Weights of a small GPT-style language model, trained from scratch on English Wikipedia.
Size: width 192, 3 heads of 64, MLP 768 GELU.
Each number is 128 + 32 x the weight over its row's rms, rounded and kept within 0 to 255. Layers, rows and columns count from 0. Numbers have three digits each. The size before them is the row's rms in percent of the matrix's.

# up: layer 12 MLP up, 768x192, rms 0.121, rows 250-285, columns 0-191
# down: layer 12 MLP down (transposed), 768x192, rms 0.104, rows 250-285, columns 0-191
up250 099:139109120106170096125115118151075143163177092158125155137094158084131184109112178163073128200128108150108091133157121141129094147106181109167136130135126221138141119138113083063049169079132138129138101112125072161137146194117140116094170149113102182148084120146111109150187119145125109127178140080103093084124164092165113109138104079170128147121140098143159108190103141140156137137165155157141068161137096127140088086087181133116134135095102099160133132139113136168104138072053113105127143189115133082066092173124143134122102140139082108140203089113072043184101102116107127136
down250 104:094146206155122132081115078110136103118132150132066137161164117098158085084144139162121153112164197099125166109122114136117111185094146091111076150147126152142162104150158034171100116077108116128142223119147137090152121105130115150109138177124035178105091127145137084147129126081138079057179159104105140150091112217159124133118051099104143093136119179105117104183117141160088072118120115097135150154096169132175087093191179114096151085151131104073131153199122136111137121168133139120150143136124131127149087154145132125102157115107142134136120141123124114206150106156148172159
up251 104:085152147138151129108122092092104100205098098155144106118092101140155092076164149147122133134108122122183116129137169140141147107163102132117192130120082124085210113162194146114110089161118081155090114134100146122136077121135158069166139167087160183137107140099107163107142133109147160120072108140102104116127116130051170127053131177170179137060160145117070143101149105079152126158114118134128115175116112119102082103162107036173148139121155179129071125101132127136149128081163155104134104147049130112098157133205072041128149160134146120141124164088110134164171084090127110135
down251 114:144148101124171077073131124131160091110109086134131088197161116115156094136115142023111137089080161140078209138137119113096112145152148140099149043162124111080163146110117088120099133226115141103187109160161138083205171121148101136186062147121065087111144155139140076130158092073143117119124135164081142134150053110149128121163099114081155134120074125129083128160089148161097111117137106154170125166148116140169104125201130131156124128133076118152079171106085131125140117156141138107106171141148121114147137162140183198125137160143155133133115124119134172133130161178165141082
up252 106:114135079108133147087155131121116122107142108114099133102156137105074137136140118120143151092127081143138105133097124113121096097178106074100121169203125139161128124145110186110102134109065115207154107166122105143077167116107125121161117157153145145149098095166128157193116176103158166163088193021132154081039118149144139132097153143203124070131068119164182089152112093129101151212214115135098124124114136128115105118134133083122074100115123098135093170062133117143149137095072084105181131121135147090154146135135142132082098113162158156101091080137202114110131116143125169158
down252 106:110080127128106188178154146173129142071110123167108141133141186112156182136105118149177100080094101109158089031080127142154066136142048108124140085157118134112103108140092124110134164164104123154135124102124070126096078135060149161153148109162048105125110179143104111119143124142108141206104208104121158158196136078119156199143188110147063106173182139122136132128113111167124108201084052108103124148158122083097139160142124139098122171122137180122127122116115129138146189152188141178143124166131134135150129095152140154104118147118137109133131100118178121109118136082174124158
up253 093:089162141093139139108165134160183154105151094195041128130110127096092053143132151102174106219185185167141097106099138082111145124133106130155175090063120101148130097179113130145123144167134168106162146092130095130102094039124070095121132106141131083180122141154092134148126111090155055086162164133163142136061147131125175111094072076140090187143200125126138135105153126078144125083156133110121103078182124118148101148147153121165177146098148130117188188093120104142115143183100113133150156096126144123124124112137107157064100096078116112120181147139095141130141154140132154133
down253 096:143101139163148125137120097155079011130162124068106163101150149107150103140131068143127150102072131104126106127107152114130124151120165190159136155162091131115142108114144127119140099122135097156154122213115132119090120189145121171123130068140140085134133077101135180089092121191089162085145046088161141117186122133148096139098083149103155088143061100119089158099162112126184186140154170124091133106122057109117113113125068122135109134133116127195157077159159122111077169110111072156144088133226112101178143165133111152159126154192159117114098096123141127153148092132153137164
up254 099:119112156174139124056187058103158159101119163131122083101146089108130170168147113173165103165101151105088131164028150069097071150147082153173115148149058185082142158096130180078138158119152145112120113180071144118188125183151085123116115137132166107126120158146116103111133131132124094115144194143144165152075173080127088174169124165144151140072151110164116136138143097104095134108147137080150196097100088079133074087188110116119145105178112116097157145132117110150152174109100132098157165095150123118087181142157134116129080134144107090071115143106158107117150161169105146165
down254 103:126148143101111112122119134102100156102122119123146130096141107079125132101125161098155063191081114093090084141090101100165102138139082115091140133150156160149141085119137146108130058156137128151174143121166125148107097165099190134170156086139245143134177139044123138113103150111050149151098049119090140108136134108123149109103210193082103163103101160150117142155140141163102089222137101100194075154148131176209099087106159158096133138113116108145130130097140086129110162150156161139148137118099111149106099092134155095130174081116058131119100157160124132064142139131126116126
up255 106:083119136130070101105170072157188163150085142120084152109113170219115122122099130109136126090142135127103145061080141069163083095069098099124120080105142145142169127089167105195179147113113091139160136177105118136079093092120108078100141112171149127163103121112096143127112100108088101078126110131145143099108132076238053084164059097132125146123145102074117183119107179107172119115103171149138161141155126150097152111114111169174144135145164104114126137110136172050088132078077143131165141151142103115176108142088141119125113066151151109129103118172143117126192155139146131114
down255 100:099130157079120148160106146098118131141131146120127124104147108077088162104129110083127134093041105126131179059163118201132121107116163091142228185147128085137132072132124105085079125194113219161072134098136132094136147078106132109181099133122098134175181158116184133139088111142121136074137140197080192132130153138138178166167115148134084117160154082127152114114118090133151128162133108084109101166111149074091159124155089134124111144113173112088153101082116178130110201099125119056156132126137170096082128117120108126159098090129095140176134082082096139133113100111171154126
up256 105:086083140096143204147139149131123109105131106177074109087117105188093139132126156121105117101128118172132148113103124092112122137151120071085104123158148095183105120082171198133123154144141167176084094107113177096141129115125165126108122127121138162169127146156112112152138145166138123167069123111117139136154103166118107116064155128164153081076086111170154177185090131158119088138211150099098169213217136123119169193180137107141122101127115129132115034087109110164135091130130144108140102107081146132122134075157096134128151114109100112118071126156108031096190104170156125085
down256 108:150107138156122193029129133163130211134123138130141133145154176133112178107100092107200095112092105056083092083139148158147162087055129040129172162137119162146072066155139157130152156141094129146142161154081114120138103098105103158127117146115096089121094091128067160097117153106146109147122132138112209219130184119123153109094112181188109099096117151129131118123132194176137122131103086125140124184112144128141142140154104092156102122102154131150053153099135111128138077151123131148048128115129145129136174116138117167155061159139155158123140158121138105068115174108123157122
up257 104:121162168130175165149119144137121113156168145140120133105063090127141178163064132091111172098174083208105092123067111098150115168127170157125165102085106118130116122119134147131153149161079126148117134128142138142138097143185109115126132118119098106106177107137114184104100111105106173149164164114148158126115099155147155140177075170151132123189087153135177120100081146111110118088119234090109175168125141158085124104100116066081150096177091127137117114080115118081133137132073056117167089157129071184075184086113178084130081150158146152099119128138069076142149182151159134092
down257 120:137109135104108130082170111139112107100102149130101162112126159163181125102187104148095165161071104129140111085079102111127188119113080122120152120101156128181093200159095123167192171134153042140073169099107090114107120132090128092116176134193147142159156081161171153096118083113173133119140114165122133176093074107141116101104192175129184119096143127052171194160093140137141166124107160122117139121051104106119091178140130190110155097146128123164083136169195134133141145126105091075098152106122137114107096057155093063134106109129162119107116132157138126109157183120094088132
up258 101:142188103184109125154119125091120151130084115092134099151136121098106122096107173160091124157213134126115114104074160165167132059147123165102128139187092168116140082112108114128133128083102121099108126080100137168168218087188129145126166101098141187130116137095087105122087131149152089092132102102147164122120088176079096081119150114058100099142182107075129064140158125122163115111157097117159117095150103177101132126127142149141088145114108164146179147075123167096072083127058096083147127060092131155125186096119142120108054155196162141121139101078146117138179117143118154091
down258 101:123123196127109165133118095143128139143150148158162136125158132150137129094162082135167164121070130145123115121207126083115125174095075135122154109086114076163110133133117143095146136167111128100153089122156103108103030068148135163114075118094255142157129091110076106149143120141138175136120132150116138151100129117180107100121103148148133096107086097217095172106079090143098119109139103111111117106120126099052078147113142123137119143120082102168099123125138071079124144115133152102128146173157136088111095142169145156124163156166106164143115155104089116058121135152106190180
up259 104:169167115168182098152098132173147130187188161134186099113133128100146052132117095130101109129102098108118100164144127106123148087098051112142165127153177106173132108105143117104101148073091116142132150151107092186090102061138123150127071177108130144213160125084165141121147145114104160092119133187122106137136105126126114095152143114156081167111143147118183119128132187061086093114107126182149112113102128152105191125173137168192099119148130115098133106106163097069139090119111075130167114115155120088126164194134150092122096123095142162176101185098030156132113096112166119065
down259 113:138088163073091127153117160169167125113134145168143143140144117168166171085125093146148147144195131124124101137131158104080076052110117177154132174096093092164131085083144159110056184133145090112119129124133151120153093129082093071093121177159068153101195186086163115177061042151096096143110137077125141128103090143115105185144136147141115120158163184070083109146111126154182133149114189134123170112144119149138123122133083119169187070076087135129099147111122149120089100145108142163152145154099104118175100173114137127183100090097175156160115101149106125096121128095080168104
up260 094:129127171145110153140091078103114109141126117216141104082087153095185118137142110105123135127129207194101102111127129120101107184177077181124087146177134123152126169125133143115123142152144138147144125134127074119146109160114098079124139201133155148069101109124162151148134112148083197137088151103129166086157124192121169062111092073105102117103070135140141150136077148113106109131117124133129108091169186144128143155112124071165071125095141169167130079131086102168099137086154162096121160123114136165162210119076166112120100181137122139212104091111150076135132069172142133201
down260 091:163070081165117155104138134134123120138079147143096154128082157161138117136121144033130143140132122114129114107121041099111162108110047160127147143166127145180115126130154109092131133107189179189142081125105138156085178136159158142178135139111021134110156119156139142129116122083085129114114162125166084146126158146122111137098097127169147137160106115132161119083146135149115087115156117153146139128101121176097098120025137091099145178204179155110087112089115067182127129073125157161071114110135104137131166135085164139182184119066165145111096127071172146173111109180144117109
up261 112:126114111123181122119128169157149101093123100157073117120100141122122197035218090106097113136106159180106148138089111156140110146146091160133111133079175157161133138139154160115163141166188139171145186135121164177178148122093101124102136112117118164098149126140166127162158159126136143125141064116157146141114093167127138101150119023128091129116137132084093182103159128149095160099119138185124139094089128146132102137148102042177088166148167151166094080141152127129154103051129158143101105113064143122186103099179081102124062168132071160106112171143169116158161130089130095160
down261 122:157078163158165142089158179183138080166154115144073147101122130168103104107118121128117132142124130112117142143122184077100098143142102079140114117058146215161118101150160174099144146105142132078121195150122147106126200136108056163113187102149111160104090101123140142147143187181166154154113095117173181130125109164159065147084091131144082154111094108062129130110095068113139162131100107140133103091146096142106171173179105128177185138100095086115113114157052157112112207120137139113108103107113121140175138082140100113197133177118102107100107154163116145148169150095088082105
up262 096:118210115125096072071115122161102066129191139119142137160116166117181200156154099197173079100148133089089141093146104131122159126119091142093088104153136171191080196150070162112165126170167134151176150094210201099176117133142143166083134118093117149184154136142161121121127140118137092159146138073099153137135123134126111159117155123148153092133126109138146173125152113070107114061125116125091098157122189168126128180122107076095163081105192134104123129113160150195119091138097157158116105108106106111137119062140138123186133151186124085107117089147131129128177127151106100148
down262 095:098135108104179151149089077087104200110102147179164113122104132185152122118131146132107145205127182110124134142109109068179117135084135158129120122175156224107121156097131173129088144088105115062121101207134108119103092117107131095151157147115209126079138105089107110163139118061092130106134118118136139126145129112086134096078226208134109145157107079121108155154172169133109126236147083188150117080147134100153143076115086120161132117143181121115173125124113103133070124113088137141165110093108128164092088109098109155127164146106080163090111122130129154131105132125139147145
up263 103:102135160151127155168178130144079155167101168098121130199115103143122097135139169144158172178108096179171161124114104084103190174143123151073034104191156119061099104176108112096109113112094125099136173146110132157141082096089140148159064147168120142137140120076122191183139127128082143134159081119159049151123119110168060105160112093146102097148063108099140166117092124127139123107115123144143115147129168152153141107097102155147129178141154102121108131112066104134121098122059056104126059139168125146093151135158085185140176163136162073119112130115129171122125167073102154132
down263 100:109105129157132108144138104161090059195079125138068106140127119163146098142142116126063116085171076132102112102105087155162086134090101064170105123139146132169112113158142107085085117136108167167139156075142072131090077119078181105147138138198123142151105112125134157130124063138096093132144132145070087044153113134124171132159108167142071109198141116074112091124087103148187130104211077110119119190094160177096096159149179090139129124128142139100187175164131121091128131165129107093080103194099107132133195100118176099105085105146104171141122117150123112120107127142110126150
up264 100:061127093120154145122124147197110160068132110129195147111111102183088079158086134098194165131131192209152088145108146118154152162132127116096115161106146128135121128087125178091107146116117092156117068154143133114114098153136096168128128177132149173102136109126193116141169122131160162070119133110113104136131174114130110149086141138178125092116078139154118085090100102176130121131114133133131122097098110078099151171134137112093126104119079092116150164106168129146101145117099121116109151081133141157145088128170184181018040079092158156110186155185139107130145179181110048149
down264 098:088145122152146167066106158146122128136110094144100169189112128113116123161164169131164108122163114149052193092157132141137164097079201125136157155105159098092134149162107163208093204158140159173087139097109103141092160119137145114117122152129089122122141144081094139158136137116132169136165119156120095083117048117129128120184148104139091150104120166114136128141145157110126105158134093153073078087171158091172210084122211134104121110170154157125078124149134207175094135123169118114140095160138085149110148145016125139131182126163157088133096093148114131095101109137107168111
up265 102:142083102116167143196102090128150150114105185129154114147144140147089138154163178153095132150153109168124161159060143094116158133147083119127124137119177135160134175114122131084144140109087082121168053130072147151122178083204134089080096150142114138104115149157152130164178116165134123132151080149083129117129153162101187133112118146140051141132150108079065112130117086082126090112150158132159140167153121124104068120098165131065141115090122137114053066115133087128147178115107109160155187101147202182184160101216103135141150158101180104112180161156138130129126112069117092121
down265 101:158133142187084150127070128124103170115133090131087169118189139119167146176131150135149091150131095112149114109169088133159203141179170179157124168140099140165090085072102110100054102139135118130096069120147144112055135092035142132097127133119123074133158079146110150093134107127109123108125139141130108041108138099141114116142135125155133080143106106142142135164101095206134143108129194138113130166096119150095188114123101086132094102101144088146081129063146127126077178117183183077170122153178122101105116128143113134130144186126145193128117147125075178113131090172200094155
up266 107:155148150179137147104138158175144128140146099100097099143133133104106113030132071153080160130077128095073126084083040184115125128146083095129137101130164082109119144157162216136139109190129150156142160098094143118111158154187115083112118114103135150110110125130133103143131134088111102110176108116147160084121101151104072140127085171135085127098094102137105120160163164095149107125162151089139141125110128075129143123134124095110132069131161126106135164087128153079113177144094134048116147178170099180178156118150104103094118106140170120075158053142197065151146086083083192156
down266 110:104109147158153145170147136132120111097155144118148142194105162092170139131122126120105133111108125131149105115127104195117223143132082156131168117200145132119109152169122164169127136098095132114156205098143144106052105153159140153107133118117061122154103107155173205096082124071164085177162136151181136103062156087188142081091094148153125151154155148094116136150146139152154131164130107113118122109085202112119126120141099104138095140066132123083109128109093083074130137134155119159111138108142122130092099139111110150134180127030115188167149118186148180220184106168149098122
up267 090:144155123163126135121092109126115132180146141093131113123144158136135030116088162110157109110064046153153164162100107106092164182204137131215133146130121173176158091126228091080130062114174181100125176093160130103096118087126094125134111080063090149148092146182150115130094117144124086106180099144104160189167137102100134131139127135177161145145122127124138164127135083095114093149129070156144137124203105112099172146174159156121119136100132134134106128072047115092161146114121118173136145144119127100120157137141142060114119127133144179112119127083128082128166091071142137125
down267 088:101130145116090085172140183152090210108127118140169122188104090114114146102138078129119086121145112163126117161173116094117087064167176133136150134193092074131159083144098173176119174137130189084157062123094143144168137119135123112159150137172182152148119118130107143100087178166110144137096149128132109112129111160150133102158197111105143166142095145171148116121129028134147092119084159142136107079136121143140142119121130092087126135112086108125128080067167110079099146065153123124146125145140038111179090139141164131150210215172112098139053151121130119125148159147135152149
up268 089:134116138163079137104143167132140182165133071084112129134035140086095121156086092122171175140156169146144154143128159137102197107105134129096140141068113114092116160065157089142100124078160174130051116130228131104102119140088104090128085152109121113126103145094128113095196127106048163085110178188140110159158179167079119120194166147113134106133148193092161098209122145210118125124162130146123117105112107099109105097133200082173087149138108139102136124095113136112096135149106142136159125147135175134145102092096094133106138080162120096125125122126138079085149122167149132124
down268 094:135144123132158173155111116113090087121179148157116174124143130154147161081145157150119125128151141135152194147169089105119102172138122144081139165106183111057129098087086158191082122168104107132164096132136150158041072125137176136143113127115080184085089157131092128116094112117145159110086109058145101134149119173144129179091137110183122122103161093192169144131048154166140144108133117107111105115110108071101135141179130168147132085093051100125098127133093114125126118102137179087105070081139087076145148147105125067105166056159096128155127146150197153111179091121183099130
up269 093:079118116118087157093138087134139108147079163158124071134150089099085091100110137195166131121131091123127132128172128128125128170171122130134126137103181072133158094099101123097193131128141187095121160100172146156141099138165083127156094085124118233115145126158086041121120148193152086148107119153129127116133156091084167124126159147100103106084122127054189108076108137150093118172115099170100175137165135117176181070100111110152156115157143124153108101046088157091122111143127068131076080089144148125124102104119123147129171159108165134113119187162176132105189082178117136086
down269 081:155089119148158104096104107139099097146153159131078149145141107161171106116137050135089096165090177089190165151132114133118129168141111117104108095163135152145071182160128132124087171173060112098137113204054140169152169130118179072129147119145118117154100126117179176141139115137111141126187127120113150141114115160139122122112194141158127147177086078129105101142088146092115091118150093160120132076099126100049077135152138106090124110102035094123107151152136124119097150123059120126139157179173075112181102209123116143079189133122118112211161122159107150156113152159155165152
up270 107:129144098133114172091195131174110110159054154113149127052103104155109127139132087114156125154143146098152175080109161140118013076072140158141148072080146096203132143174147132207132151142138125101074128179081124121134119120112102112090088129165126105159150127166183204154147112106132057108144116133138118111094082184142120140100101083132164148145146177177114065146194134151111155135145134141115126173133100143133114120149128146153063123150123131193117124137131193128099176118129096170131066111128159095117102113142161155113150111126149199122108112158094047127138100143138117139
down270 109:138160152152165113165107054076051106157130187086170169086185099100143139138077149086125120116087172132107076108087099110095178139122110131120136154091130146183140121165108081128107161143156102117094112122135139097091135150109145094162168126120118173120065138105105101160108123149078102084139070201147107129076135098187116123107134107102148127141129130118156113146118133117161166099117131137165165169065189186107164082239134174125118089117141128137117130118163138091143126173159072143157144088128096145119160185113195148161087153181139094139161130084101116135144073128173186141
up271 103:125140101149127154124136138122114166111113171109129094112165173121179188123087133150121191151134176103140140129066107133137165081140138118139136154090173156147129112096193103125102152135177108081101151135092104137153134121166080125129079108178125199111096147069103165175120142105196114135187134110073098188099096163133120116137139150224161119111172104148124158144117113158149174089132157121130095083194087153141097129153111106021130132137140118119160095123123198161149137139172140098141132158067088142133111169131180096111085168060085165138176096129167149087100143140091113067
down271 112:149162157196105133140150114112084001129142163093086162110164121172077134078070147177128204136119081093177148115113149167113136149132142133118126082147172143152175116123150117110122138119143143127147109185158164109118182157116100142102103159129085172111172146124071098162145123164105136143148084126134161158121100129133114122159070141145184132150095112160138109170141088063174139150121136119103189145185108105092150102119107104110143183095116100101181142148160104133106170131177076105130187126099065127146100126095134134119134167129149147058136079094116088213093061108144153120
up272 089:100102118102085086129079115119149133190054137145127045138128132165147174140105092199158121128097170097141141129108084167173117142169167118179155200130155104088155156108104125116162085088139191128134106123128071118114077123162147155157094111141087173170244081132110071089080178173108150102127152110145157093115116143088149123168130150108160100093136124109179113168114141149127073140106098122115190130142150099102156138123116154122100156141145141172109092087118152134123129098161132179060063104131130082112155097104077149115117080135076134102126153123129083082138127138050111139
down272 083:172138144135180081125123172174111036085150182112114193069155125103136129102173058085110121185168163134082091112149136130120135164093138127130129107145124115128162132130139131111115152132057083122176124179108162133156153127103121073135121125139064090085075115168171175120141066092129077155150143140104084140070127147086102092134233165147102118144136092144128118155150149151154173113133111133079137139162082078122169102133155081104149140089089143085126107133118139100106174101157089118167178198138178142113114139167094139107119138103163166134146118121116124095114149213173144088
up273 106:105116077087163166187101163132175122166140086079136135142121061102159159151128156098097130074088151147109118168150102090097094085084155110131131147150135094169137110149108151100092171094062165110143153158135157077117095144152174089129114137091163165162136127137147170159154200132139081136111182133156122100114130109092120125074120108121153100166170174113042099168161112168220137152154082160166104164071112111103092099142115087153107107139117120102201157151083172140089164089135107120149131113157109129116107121173098124152163098134208137092121115166121175134150151057107162074
down273 112:148107191134091158116112101065186120179140191091104130148153102108150100117142145099159133123130132164140150170104173104122117135066117111076152161144191126136144066120127152143122107084162183163167121197109126164098146108104113086139107051117084111151112120140158171124170114116171095161145135119105094073134170135108155110162125150141189102123082099122100185132163166203093203162113142071127156109080102160161154123088171085150141049154162147130162144122099126114154163121170167118208146096179057128164127136060112121084180150123158148137122119100160150141147130140116142135
up274 099:133096191137181164152134192132173132168081115119110121069140140126125140114092124013170093114132107132165145151152153147125128137120118149152099087117099111164110160111156087106153110107167140134216205127108154113081091167166097140122171092069144124148108153091059105090073137180204124085174114181148051111139087166133207135123110125137064114180163078094160146133158127121153099108132158187105147119153156121107161124111147176113152128124093103151139181133108111105121112144078112147143113128135182098125128159112077132118068136125135106130114142136096105139105116136091126210
down274 104:132070149174139105152115136154080080176123141111122116158081120165068108135134164110140155146133160152146128149161100125126101123116132142114092114134142199171090105106121189130195126179103115140099156128143110163158144159118153159121123096167023138073174111185167137055140129148106105177108162100167149108114140132102091072166188093108164106150110049173099116152144177076155082174191121107192109094150138110113139063118111137076113115138135129150085181104108108114104160105149150135142129119110164130114173089190138139144112029099105126098127095093179160102109147106109125158
up275 100:170206149171105096122102161092111147142113120166096124098099148164095087062097180146185148122111122197100183133150130132172153082096158121140115155149178135154112165172130107116152100131128155143151176093161098116167063122135120136120118138167166159116067149113106119099161168167085139083150114108115073111131069049139087094165129151121205115053118072068152122143104113140142153120113159145085144185137095152122133137113110088128118096085136122071081084173022173129127096113152118131085102131110121168161118148154115138074128191128123143124119178130076136143117101112154104155
down275 107:194147118085078102101117119096134167140145100167170135130142156119136108218066119112155095153118161165103159175140142151128145164109146136113170141098146129150093120090166146087130166148162066071138122147170144130115183108133107087098154108156039109128102136143135131123126153177094129080060156146127111114119127123083143147124075163103102158149199076167142080145160133119143111089140115121146110110074174155134088102110104161130115112154148096089070074055066085113123131145108187148170169181124075096130093189124166169099155113143076141157103090135145143154198183123103162139
up276 095:171157153157167070165156126137108163169118145119140125110047120158165095130125140122115101158138150177148150107207142111100139097128179118201148093128128100112153132134174122135172159060143119069092157153112103117097122125100120167131142152167107165088098145202141135095187143120130058150108056161088099135076110111104137141152109151091127136195154113090139145124102125125054149108101094113166137103091148100095095125151149144165063163144090087105109098113071083120158163140153089102062131186118172082126100149189161089139130140157114123095180103135126060114175125122164137065
down276 090:093176124128113152112149100090085131121091116151167081119185165088111178157043198099117110170174099112168094189084139203128174106130139134115142120130173090123140174109080106164152219118071128111157116125124120146153121128086181129161146087100079076139101108108099172064092141158118132120086179095091182150140108114103097112056094062123168113158130140118118113121146142169131119100136153154111136139109131128171118119139098197186116137161108155111109123130131137075114187118108196076151113068122146115178143153121144109137115157090162109148112118126078162085090107174119139174
up277 104:111121170104146083106101120154151056100098150095077185108105128063107126118135149111201145082155137150122151135129099140107106181141202131143056178141103153167135078063197107118071172100112099097119121116122175117122177170159132090169102162079128095147108162116145075084097097138152121175108125156171134114084130084117166094152132135103149045148144114192150117164157175119120112166139103124105100196131120112097162115146154086129120076125136154162135103112080174117176144136139109127151185108074086099170139110108109218180137170123080113084143147116119128096151145134159148128
down277 102:135143146111099124120137174108052127166103090218086110215123090166183097153139176157109072114127128120156091136084110123133188093110080103127111140088181156144121115067129098180123074161160089090112110134127200120192142154162197082136121132107115106175145097147139105112107082145100135170127073138113192104166145125144096133113111139111146160132131088092112132187117084150087111080130098034152149163128123142157122160120167174134094106118093143130139094123041170153126133156097142128118168117079113119095093135157101145083133135113076164155134191133116168139078130100142134122
up278 104:158117162101114180171127148134144108101152063117079090125127192082094173138079058157181083164178160074149137112128109168173106117098152116120183128110121155123119161169151135144132197131096175076154048117174142148105139123108138109098147170115116158153075131052108117144105178186106130109198180123093150152137101149104155063101099130127109146113107049160111185096180158089136163091129116112130126136105125137177184141121109166141107095119181129106126111182076068194113116099127138123129188081114110118118145118113150115178137135125172158109112126139135118064127090113142109159
down278 101:174113147155077133155147144156101200081144126138117079120083142089108112124110163093133137094137134160100194116157125190111081086166165100092088103195156116156115177162119140169142135073134093106099091134125086123096140126102139097159153155123073175136089084127156110159084111098142172135151144172174155144129122168141125099156161122126123155076138148149101192123130120151107142123108131145124197157031104107226164197139163173148158097157121149136138098158167106123196047110101138189167097130100160077106147076165105115123166125154130140097141142131163165070117110148131118145
up279 102:106133108101107120140116083091110124075117112168127094122168087163148174074092135096154117135109108112133050158166114118115140135103113147131103143117109088145139166127196093144189092110097078127120160088130096115165107162125110112074130088106190131123200106063121148143083176150147108122118061143162135114072090128117133122096026134103114113099152095053128103118131119134079107152139058129117150165145123105076180062134113155108176163153153101143097113065159132107077129126153139115193116113097124135124146132125135215130150093163138107131165196124141225134153130115103182135
down279 096:112129097182131101122145167159139156063083093118135131095062172132101116158156150161070160158124189125160132122126177141116142150110167126153149058134137170118105063155139153124144101185122184159142159146091124163107123101120118122087082129164158131089107124174109133103182074081139161103110134163080083147123134144134147096155133084177108128133127180152109117112112062128094145126143139120119114154182121100160107129151160118115100182158136101113121082115068135113117119112158049189102151138143167082173109130112066119168154190128112178152120148093166150057121060037103146052
up280 101:114152098098147175150097129155130097117114132130110105114121050114085169083162105107126137177094101172069119197105085048136074139126089138135112183139091122205158090186155134103126170163104123157122115114132075111110191112130142062045080123150114101065133125164086127109140168154136117145101154093172115112073092078117098127153085051119143128173120171157116132119127159132120117132111139136156110152193173156189097140147136136167076115151102106113156125111104183176156104062159151133116145160180138131156160099103094158149146126115171095074133118153106136156074116084159090121
down280 102:097178089170124077119118142090124067159152163162168171088125105080139140146087148151135060146157151126159096121107146111114152105111124089145104114111199036112069149156134090158085133146157111110082097120174191109160136116102135152136090106178118146177034195092120126145091086099102096110168110147130146197108104183090160153117123124152135087148069131178150086123125097171121122123098101100073133122167106119140106172159121115117115146152138119102149115135146102094176098143139104140160103168100093124190172145135147128090154079165116137174073160123181154074135148098200091116
up281 092:097145120163129144155111138060134137174118131097136158158087145147142183054141138158136146148105123139088141185108137146120097137098118062103196190076141123067063100096143081038177132128150160209125132074151137107090060091132124159102121211159165100123105154141125108177102123072113171138113143118135128119140110129122117118161135094103133150159120136148079116124106182175106124185074138078146127152101133158042146155140151124143164107112134105124126145122055135165102069107207112146122138147084089108108130143152105127100129199167134165114147154124154186121130146119127079093
down281 105:123116120085111143087120209154090090088117172161127184149097117168158095154171168163130079157147094161141144096141140116165134119161148082121170112110133201168129099138131148148092129130064126107071173168135124136145157075119161117125140130111074082102075117150184120141076109122116116136115150117088130125129099100112168053187097145144076110136092092169117138093129098075122129170057116142139179134116129159127101193185180172119124071161129137156106081167127149130174107207143119147169142100085117084139152072063132195172147121135113138089142100107173094145187102141134113108
up282 096:145201122094152163166177115119120133154098138119104134168095180072123139118150134143128171172137147126166127177098140133099119145076180176088085142100100104163165089120130131124124195127123095134133137084172116191087100182117107142228103177136140170116134116118153080091093157101161103097132083189130117165133196093200080116111165098145125130132181156072150116101104074105101167119113103158154117116192058129078102127120153152180154117112131097089103090180143076153137148107119185104171141120131127134125131084118121154100127171109155082099074086134193118107158128099101155098
down282 099:120118071092165117116099093141118088126089130126112130093173158130156068147108117132097129104090161166120077122142148160139155105113126074161159177163189188059174155102173136113136161100179133110125161127178145131104126159103109140115109090135173116162110036130098159087180107146154097147091127117115180099058104133134152166120148072151087192127143084149111172147181108104162168157115060122109132160109116098133166168126180126108101134117105166190137137117159152088163108099141080123107147131057152176100150130083091108099150140085118093132157136204109124198146153083184131173
up283 100:111116096213093164157065156128094090208111135112153123150115157139065110109142077149189136117097121148168129155136116141194138114122109124154108149114150126124102188159137147139095113169066114144190084106161136099133110166070136139105127170133152085094135129086140151169147082075140106125103143076094127123120072145097140114098137120114173140066094108137107139120125110049118134118173190127050107186146155140095116172168143078182193137096142169133135125132127120118125176149086112117096107080201172120106144146152127136121147105139137167105119134139197095123132174227093122161
down283 109:206088136122120139122133180128198030110137082110152108129158154132108149140112108136117151086168058172143101133102128120148077127129119114127140140112136086148098111103091178138150158168131088120080173142120116159102122112136077129103142101147024082130110082148175216085105078127128131184054171089163116145168157136157135152141097119126048126191102109073141144166113142119140123173133139169101083126147122103164162143162174152098141148110149143119151104120163127079128156139179120139184111132131104160195084139177143130119118159081186107145136188112088159105100079126112126140
up284 101:101105133152164164118121105175182132145146158111156120131133119115115190123137061110159133117174161092102160117175216130155167141103136121084129155119081134143102130084106062133161085032109153196148109123154091133117204142053100164138133144104143155117150142025115095089107137123134122143068183133116140188159093091184158047159145138141109111165166158130176183118144071138108130103136123110126166154143099119086111106137093185099162139102122117114139167109105149135065111152158071123101106136122138068123149169138113156158082151136147112127128151149154160066136118124170162098
down284 107:158194168123145099151076105082134081153147101111191194164139149147106101118221085076118132098091172124106125156171115154141140119120119085124127195125169161116118128094117154110102097129135100135153103206114077097145208146125130164176099142123160122209119092164095150054157125082142168131104164140073137137142192105160084192104167154099158156103108114099145139161143122114124164126139113084146169072122145092094128112172109105156099101134122081136089149162182143113156108202155131126101149077131098122165118141071131173135116156121130145081114096132133104122078105096071104094
up285 090:120117128141075147154142159103069145150109129122163143194084059112104107118117090157124162129098177124122136170137156105099111201152092119157177105122115098128129225088155085129081142139121163179081116123156142144140094130097078099073214196112166159138069155175114159128119146079020170114157101130107135185077090098108143140091135083064126054130132169089115130122065149144136131119116129154168107133116171136148153117082129111116105089138112151129121136157097061145130131114149140150127130175166133142079102102134115188130136107184132081144088121106127133121113113106057134114
down285 097:131113094113129113076175136171133014093108167131110140145119142143202132150128132148132067106171118114126135172146127173140136067173167154141085064119099116119120132148125071127137147117131130096149140147103198131095147187124128131104062104159130096179171133151169164146148125097168122152138166118130064158159132107107142062117106148151115180152127064173057120113112137040125128141131095062108109129126114171101130134121129158128180159137010149124079172143145125142128178108134154154139116128152078118175094180117100117091114125127113109151134117107175119199100166176121161117